config.toml
n_head = 8
beta2 = 0.95
warmup_steps = 69
Each number is 128 + 32 x the weight over its row's rms, rounded and kept within 0 to 255. Layers, rows and columns count from 0. Numbers have three digits each. The size before them is the row's rms in percent of the matrix's.

# layer 3 MLP down (transposed), 3072x512, rms 0.137, rows 1635-1668, columns 0-63
101:074095138125153133106138093078103168093086150119122178110143066100142130111186109116055087124128102092142184113134184115117144138124199101100129158133188137134124134138112157194167072081120127
100:099171186132126090108120121141120068075159098111146094060093104101153169075102143064090111099175132154155163105118139140151128171128161128087079102178120126137232077176134110162147134139109175
103:072138140130110105114124106143162108064143167141179124096162127158120098145113168072113174153143113106079102123113126121127145132148103079125116122164111108112078126167134114141172177123139145
095:160162096102130091109144133165132118146094082145159119071149196115167103170125115143123127157153113137154051174114121154124167143109144097117120111127090112139092125097108114136129124113112133
099:168207132104070153153102121180101095116073096179162093175119109180085170095125130149120108127200105117085137081118162107141139100114133119075115053114152124104077080152115093145090135164112049
100:149141070095178158124146111142054143143133127157126154096050149117078105116132104153137077122124125186104083106126193136165065125115115157116180093121135168149143157115108137098133079153111113
101:103114164104155163171105114101138122111181135123157194150121145123109101053143149159144089078092117124098114135093157151116119157128083068097109134121188144149177116136141115141148152107138095
103:156123113129093103116163131126151083088130188139163085147126095145065106097142128111105154144103136124196160207103114111112168105173137151117123124091174157129191131127117163138098131112149178
100:176109078183143052126142162124060138075113150093143138127062150185115124071107174071152085128133143189118152120115148130173118091064120146095174110146145138160152151085079145156090135111141119
103:144141126177115118130181118097107157169160127166192050105124117121061105142107125094114130137082076148156144157144134162111122128128082145187101163134106058121030154113135187069104132065185197
102:215138161129143155210147097082185161145119123131182137141099058156149132131133100146156123106103086169180103121098126090158098109149141125114107135121173109101150058118143112119148097126158044
099:210141153115103108113102171096106099151092153120126170145087146148104135158114133148079128115137127120116121196104170169159096143133105171126132128160090108119106172113148068144119183120155139
100:135079117067163128105153128138130153077130106133100104101180171167164154128148155134127183117113148129158161116171126130135124142170160113140177185132146109158149061146089143100147141154112128
099:179157180087147169126075131175191185108089151125130081150151126100157117139141174158170112144082186137127161189041137166151134147137113137122100126126107191133133016115133157098183130140120136
100:211102173120060160145142127179147164126101084094156102162101059168086169086194146127132114109147090144199152117158110081082167128153154162097095092124117109088171127066175107153137030146134133
101:047128142096131124126179136129082123132103146135093138156151116175116101200152144185160114146147124100153085129162091126124150140151169159140130127138108120101140168103153190132141121095118101
105:067208111139120121149138080176181162133186108139177145131145136136099063131117060090135132153177133171122138124132126125116114135149113172077182129140133109145131162200136138147161056149102065
100:090176114111115127188144105138102149116162105132144188146139097090197102121049100160132097174086108114028109148098128151077151093142176091170150174152106091073177139117074096172111075148148148
101:138091104099146107127118180163136201123170152139169151132127157100126121122141142167106041103143098144015132142147146148137114155146120113117138147095143102126120142122178096098152209137137138
103:208094130123128165115167107202114127115112157105126174131166103121106173140154128103125212153150121071152129084096097168187173073086095114159122125179106171087106171141089050160166100126182027
097:106196172138135127185098158110156115120117103148075105144171125060130132103122121135061110196155118100086064143106052082092163166155086062126094054097100123108110094095074151112151103153106129
092:105119107138173086144091085147122124151152173047135140127100181174098030143146119140106149120152115178160180150135140141064152096148083137104151109121149117202135136154166133146110147172141094
100:156123134166114104138163117150141119077163157157118159114104116089176139107097142175164141053168150113125143092142169182151121170185143165091127169128128132084147120144129183065131120172142123
103:113155101204161154112088144151109166159173140129098156079176187099143134144099127137141117137138104129146146133156098142149142114083180156059139146125136104164142122149128130192119109151159058
103:122179113153146131169145148161120174098142132120182124105165111106113153087137182102160149136107072097185089139110127119109151155142151184075098201122089104132124138142179139105142173104118161
099:114122125111120101094169124155168157089103141168142096117112096167123131140131088106154151088160135128202100109146141165172191081156118072159060127157118151084125108124142112133128113126132106
099:124141116115100117122114146054086143127095084136108100116138127233113087135169130158124136138107170134144108086121084090072148089074142035178123130100079097157104125122126125162126101191139206
098:112100108081147109079148156109145086154160142162185135182085178121135104159151171147118116158159087106142228080138161141100091159144079114100109162137115107077164147099163114101120196144127125
096:132126115144138097142119166164157133103119137187173189069053099106063111085098130129147113084129125123162103152162087104127129114102096106147114097106089137116143118110141139046137146128156137
102:160149178120122120130169164082078093194184137077169112095117117158185127163140127115153052137119044146135163125168129105078119142160124166138117136178089105151125105171114105112122112143172180
102:142095159078108132125139089175131142138073075142119152102151097111125179114178137079159182130077111127171140129138151146147139118097108113113148103142159148121134113150116176099118096143102113
102:098089129094073144113176137176108119138142151172160062108099102175094177119136134179159144123102153116165096116117121087099164133105127148112127173165118110083122184154138148117134197156067111
103:074175114172079170152134115113118077151166102060114101138123159149159092161187111203132117125204149148174139081133172120106119110101099107119177121114101110167078153141143177155147131074102099
094:038137112102160092126146119136114088189150128152140136073130138143109121180174158126069144071176171131144146157082159119114088146123100196102093150117099163126139145103123133111128113146104156
# layer 3 MLP gate, 3072x512, rms 0.14, rows 1636-1668, columns 0-63
110:112088136099154101105115188104159173125081147130120125136098152097134167124115107134155127073167111124108129122147175123139055163144166126147125130148159132165133141122159130140137118144150138
092:141147086145074097141145147144146133128083063098110117139158172156138138147164155163111098107155098142028159080108124126164128120152156165132137167115084156158144143141117123075112167133130127
102:154120142146159183139193143098112098112084085174119133137173148173125127134109094134167104140133135155124128101133103119145139099170131183127122168125171128087162107105119141086081128132152075
092:130104131178095141180121144150067178119083131131051116187121117150112052140091095095063107141157155122124091141151132113136143081171087145134104142127115084174113150072126098113135114188149144
098:161114111177145141166185122092134079113069150186100148191096082140111157153131143105155090123092103195132096192164125162154091103120112121084091106109090172177132193110132148148120175111119171
092:138179099089137154126117105082094108089124164170142157139059066132145132121143101133122150107135100047124086154117120085129139118104131116114131089148132095133164116158097193139157123117113067
095:160189085067166149128137164148073130118124162169159080154118121084138154105108124108114126143102142135095107132141050137075150140165142156130120175108120106150121143157126108142172123153162157
103:174180131172165075202105119155132186078104151115132183116117153089151115149099148129113130146159099140136136136100093134161146207120112106090150126134165108135124140135143134109162141127120082
106:106110116101124121085179182172121087155132140100104154162169134155191112075133122097133140136120128090171118067086133104160143166071112152123181107119114140197162147183143176170103105173140123
100:165153145070106141062113148156144077046139172139042109099149064087168209121139117112207169124106107122122141131138091148133158112056164097119056134175102142134135123118154165134129153216145118
095:149145105137147128076152059097121129045128191147146073092174184143093056125167116145099118135145090156115162129138134140133123123114123140158156082086166076085084116107148135121140066102149124
099:118119179212130147143104106130142083180148153111179107167102131150095126115134073111109115095125140158129151173151088150117105145058197148053129172138148148154142100148121119143114148142156069
106:109121122119129125154098100135052126098132121127126122138141127119128107149135093159111126149050119110101150106110111131146075095081170052093100159080168110138075104069124189145109175094169160
096:096150138112159095097147109103116182175069129143147145098095094130094118142170180134097126146156107166101112147140189157205146088112171095152142124171139101142138146126073117102107064146072154
100:151139128164104099172172149087083173104115078100099163082084116056098135117122141122083172099154127117098138116137116061150083128135142116133150150104102112100090165104132121085118192136103109
107:107138106111145096148115090053167220150101123101121129112115132146149122043097167093077059062111110170085129162117059156116074082138107162141089097153097180085176141146105129119126140119043107
102:079134121100207075143141191138069136108115088131096101095088117111095145126155141114086088101177123189107119104108088146149175108105117121163195115223074130152118107126160109196122228129111084
093:189137067136101164139067135087111084121114094140176182116076153208072131100074189122196130112120062107090144135131166079137140146111106100167145146130155064075158135140100105070132118107122157
097:155154164147164105133142138079138139137157093149189081140160127124141146070119130111114086097109140156153117144131177114139121161109148162202093125075133171082162158180099098104101094091134113
098:118113102128150147153159158162148163085145111138075110100152091155071128127123137156111125162118121113096066147135134101103133132168113069119122154127154124124109119145169194181100123085062123
089:136100105151149159177126137112051128110128079145107124187095102145111152133133102126151140149144094120098137129074139086133150127211143137075144171111124123132085119091106121086177167100097059
101:155192077134154131167177146076146127157126143054128109179135135120147156096174117125108107128122127069099138032113148114142139118118135145152135161099175091137118176158095182129034150118109092
097:130131114155139083080132178127150168143117094157145168177189103119150101077120104107094129144165142117125086093171080128088168139165112088197119119098112130102142148099078090177109132091122142
100:138077160194078135096145123159111131093118105140086128104127098169107155089180183088148156171144067124096095160110083065140143147126102136066201097159062125100130108123104135104131174123106186
097:106127118119093130136082113137131128176165136184101124145068132154043155079118120107103092134125105095100163147088092098112128152114113199119122140153150126101086091126069153080139136139137188
104:159109061134196102034096175156074153060153105138086127198056119152177106141088122129110135143117116143090087091170144122167113133108138151112098147117144123164110098170127086113127123171137151
092:125142125094147096152144172122193079134113172128166194099098121121131139100140081144096123097162098058136120117128142097156101136153158115094170118066131145118092129119129143116075167101088150
094:104178129131174096147084080098087112093083159206165164067108144159098157111117109153138142072120182128126131153134070169115175111124188136171065115103131166156102151091134102101124158134115119
098:135151118136143199077158085129077211161112108094137155107168119087132129068130129106102173143138125135082073115081119137126159137148102175105158114079104137157144122150180128091145135167135069
102:137052089085105128161108136161159117195115126103128175124159100095168144084172089123169102125105075073095090180142118134127112128112200159088183127187155109067110133093166133105121166131091163
099:108206120122128154072138125073126152139105133102083141118129112211120149063143125102151145208167133153136209173107099118099114083128183117136133164124163121133127148118087142112130076039109193
099:144155124049134151162190070149084130123093118126135126136085082121113157155187097151151100125118129098079145136088127094094126112190134128155158080180105124130089053090151103142077173131067178
093:146079115091126165070117138133105103131153140167108130110118135177153128146143061118145119121123136177123119096059131128128129073097107156119100129061086159174181123162130149093120127152118083
# layer 3 MLP up, 3072x512, rms 0.141, rows 1636-1668, columns 0-63
116:105084130125112150129125153157094157103147127127133130157112124103112143149133109112138094118149118197113182154025202087113108126173145171158137199106124153093103148168171141117125137126145114
099:171078168134110135183144159070112110096165087087102138100128073119119115100115108095108150149099117137124176112158115170152123165111115178141058088131137145133106131046074194092098110127157145
098:103087153127160114151089075126125107147129163082131220120083094110119170190107154076149139075181148205075223081105140158092128167145094110146157146143156138126171089134159023158047136108178176
097:178104088135097152090134107100111112100143110109199063126142126096169125182140104110168185155119120080196083133109131085150117122138135154104110105171158123106177128149183167145135143105188112
098:093130163144099153135068069081065108102076220156154060111141160103125164107153190147147170191107155158129201161149119131159122158135138130185144101160137109140143078141097130123153125119163137
095:108159176147115159159150121149127101131132098145091129168118182102090091119105160241104086132129125112189117069165118144093098165102157128141123097107126165101094153133161115132141131098077133
100:102092108182142128117132116123071132103089092106083140135078133159182100127179129167116153104089077149090159155160115077196183140148107131088187104120105197160126176113127158101140122182129144
095:157123154087091132156120068125129197171158117121103114113134174149168124084105132148082135191047134112121091152185206114108176162130043132124107129148166183116128163156071156086100148224132110
106:161119101098107167244137127126116157149151120134130170128116140143110102162155165104125152150144060160100109175088113145099125089193114082101143194169109082117220176092093091163147133133127158
102:173134093125123157125146150099108136096102057157148138160129130130171062163107217073105051149098086069091106172141093108135116134255055073106179115130147123140134192163112135044104086118139102
096:127139145134151145038107103118138120124156127119211085127133138151154182131149111201178154109169070114120135113157089175104112134094160151140078143081118113090102077180089090117091072132138176
105:107125152126164126159114132143182144143117149147195070157082134116157096101063133062172115036185074160129103173159105163119082171136183128097192097164183149115162178093136151090123137154130109
109:147148085173131166165094145093125154136184131128153177147174078101121142104123127115117108108146127135080094063123176148073146101138117183146138133112146153102141152173145136157110085104078150
102:099102135115182114139166110139167101066101071133203090140167141088205144134100103130119165119053104127133132141145177109169156114101125115109177146163164125126102136125089185137168168110124155
099:170153085131138072174064171184091173088130160131108136118088119072172137174111136065132087123158141087138156160190141141166107095145124110157157150124140104099098186134068098155135152049102127
108:123144129147163123139081133135095107131189100109136138157078149119151124078154139097113115103115151160115105132132114160101049116128134089142127133150118155156106094123139132189157169131117106
103:165088137128142092083120195155211113122073108122123109109094137158066127107128164140146180181146080086140129107153126147149169126110078168080122101145183127161143108132133182096119141163095113
099:058147079138130149177158097067111099144134126164144102168019075077129144201097143070151126127153071144113132114184121069090095172123133180113091147174150153127143103092170145078094080182178146
097:107126149132195125119139100126110069140170089097177104156089163105097131129162119101121111127113165093124138109147189084177125160138149183214123120145105166157126140151105128124114093120125099
102:099188097200131102101147118189151138103171157140105157116071079199081120165145113144131141121096152137150118056167118165076088136155132164108069092137104112133118141116159103153061169135090126
093:151111161106093149106181195112168127086132110191109105133142103061133164124132155139152116113139201107112136166145120122138066119163115206110107125123130120120189110103153119125139089156093136
094:150140102101108100205118162088116175127096124082171162046180126128088109160172078122168146104116158120099129080132105089135124139136143141191090076129098166165122175182108136102106185135194099
097:098139117094090105093096137125120089137160162148185138162109124171060157241185168101154113121130134165098145159056114129088152128111064141161117127125163141120104139114131127125076105149166196
098:193152120151134164166233178107152173169151095052127136154146151172114084139127115189081112073103167169110092138221137092095161151139123094142143101116097145118173086082120152144108074045135119
099:168116091133122180159063106150126159181170128181133100210104136166170142137128121142064159138127124082118132108133106131084133128149211129160141101135113118196091163168057118129126165171167120
101:103068156138099093147125131109157099105123156107187064132154096117172134154118087063149171058172139108138188164088134155180118173102123151142176127139114087107199156052114112145134104071197170
096:127130102164115098104097144110138133059145137207117082041184100133137132161149164078108096103123132104114041158115111014096094141116174068053132054115120140110160107132097092149120122060157120
094:105103201151119118120185145118136120210111135140137106135148122149160093100162156171097140171124119149123153158096076136099150156103110193100172151146110112090125121094088148144083151113068134
104:112163131165113130172130112118140127147108138084143165197158082109140126118118207115104108104145163149200135155073105120117128164082098129159166173177134154152143112116164118091130154135063119
102:145150077097115101155106122124124124122168111064139095136043123102162031169097103120169156147078126106135135147143149087048127068121082083083142140152180101149116125125149165172150114174123176
093:115121138122158128124121179123121218117103103093164158212099115017158137167090088105162143079121121200129099108154176133138179158189104166131149162127143130169107117122101132148145143082151186
099:201176109148150113100116139151135145129144126188134138165106177075136115088121161075140107102086176169136214138198104170168157189146108152131105121089161105196182122118167086124135097121119166
093:154137117103103153096111108101131141125107078132138131173104122152159185104074146075103123113130124167169132107149121075120150198123124127148124126098095035198106112137122084187173146060074119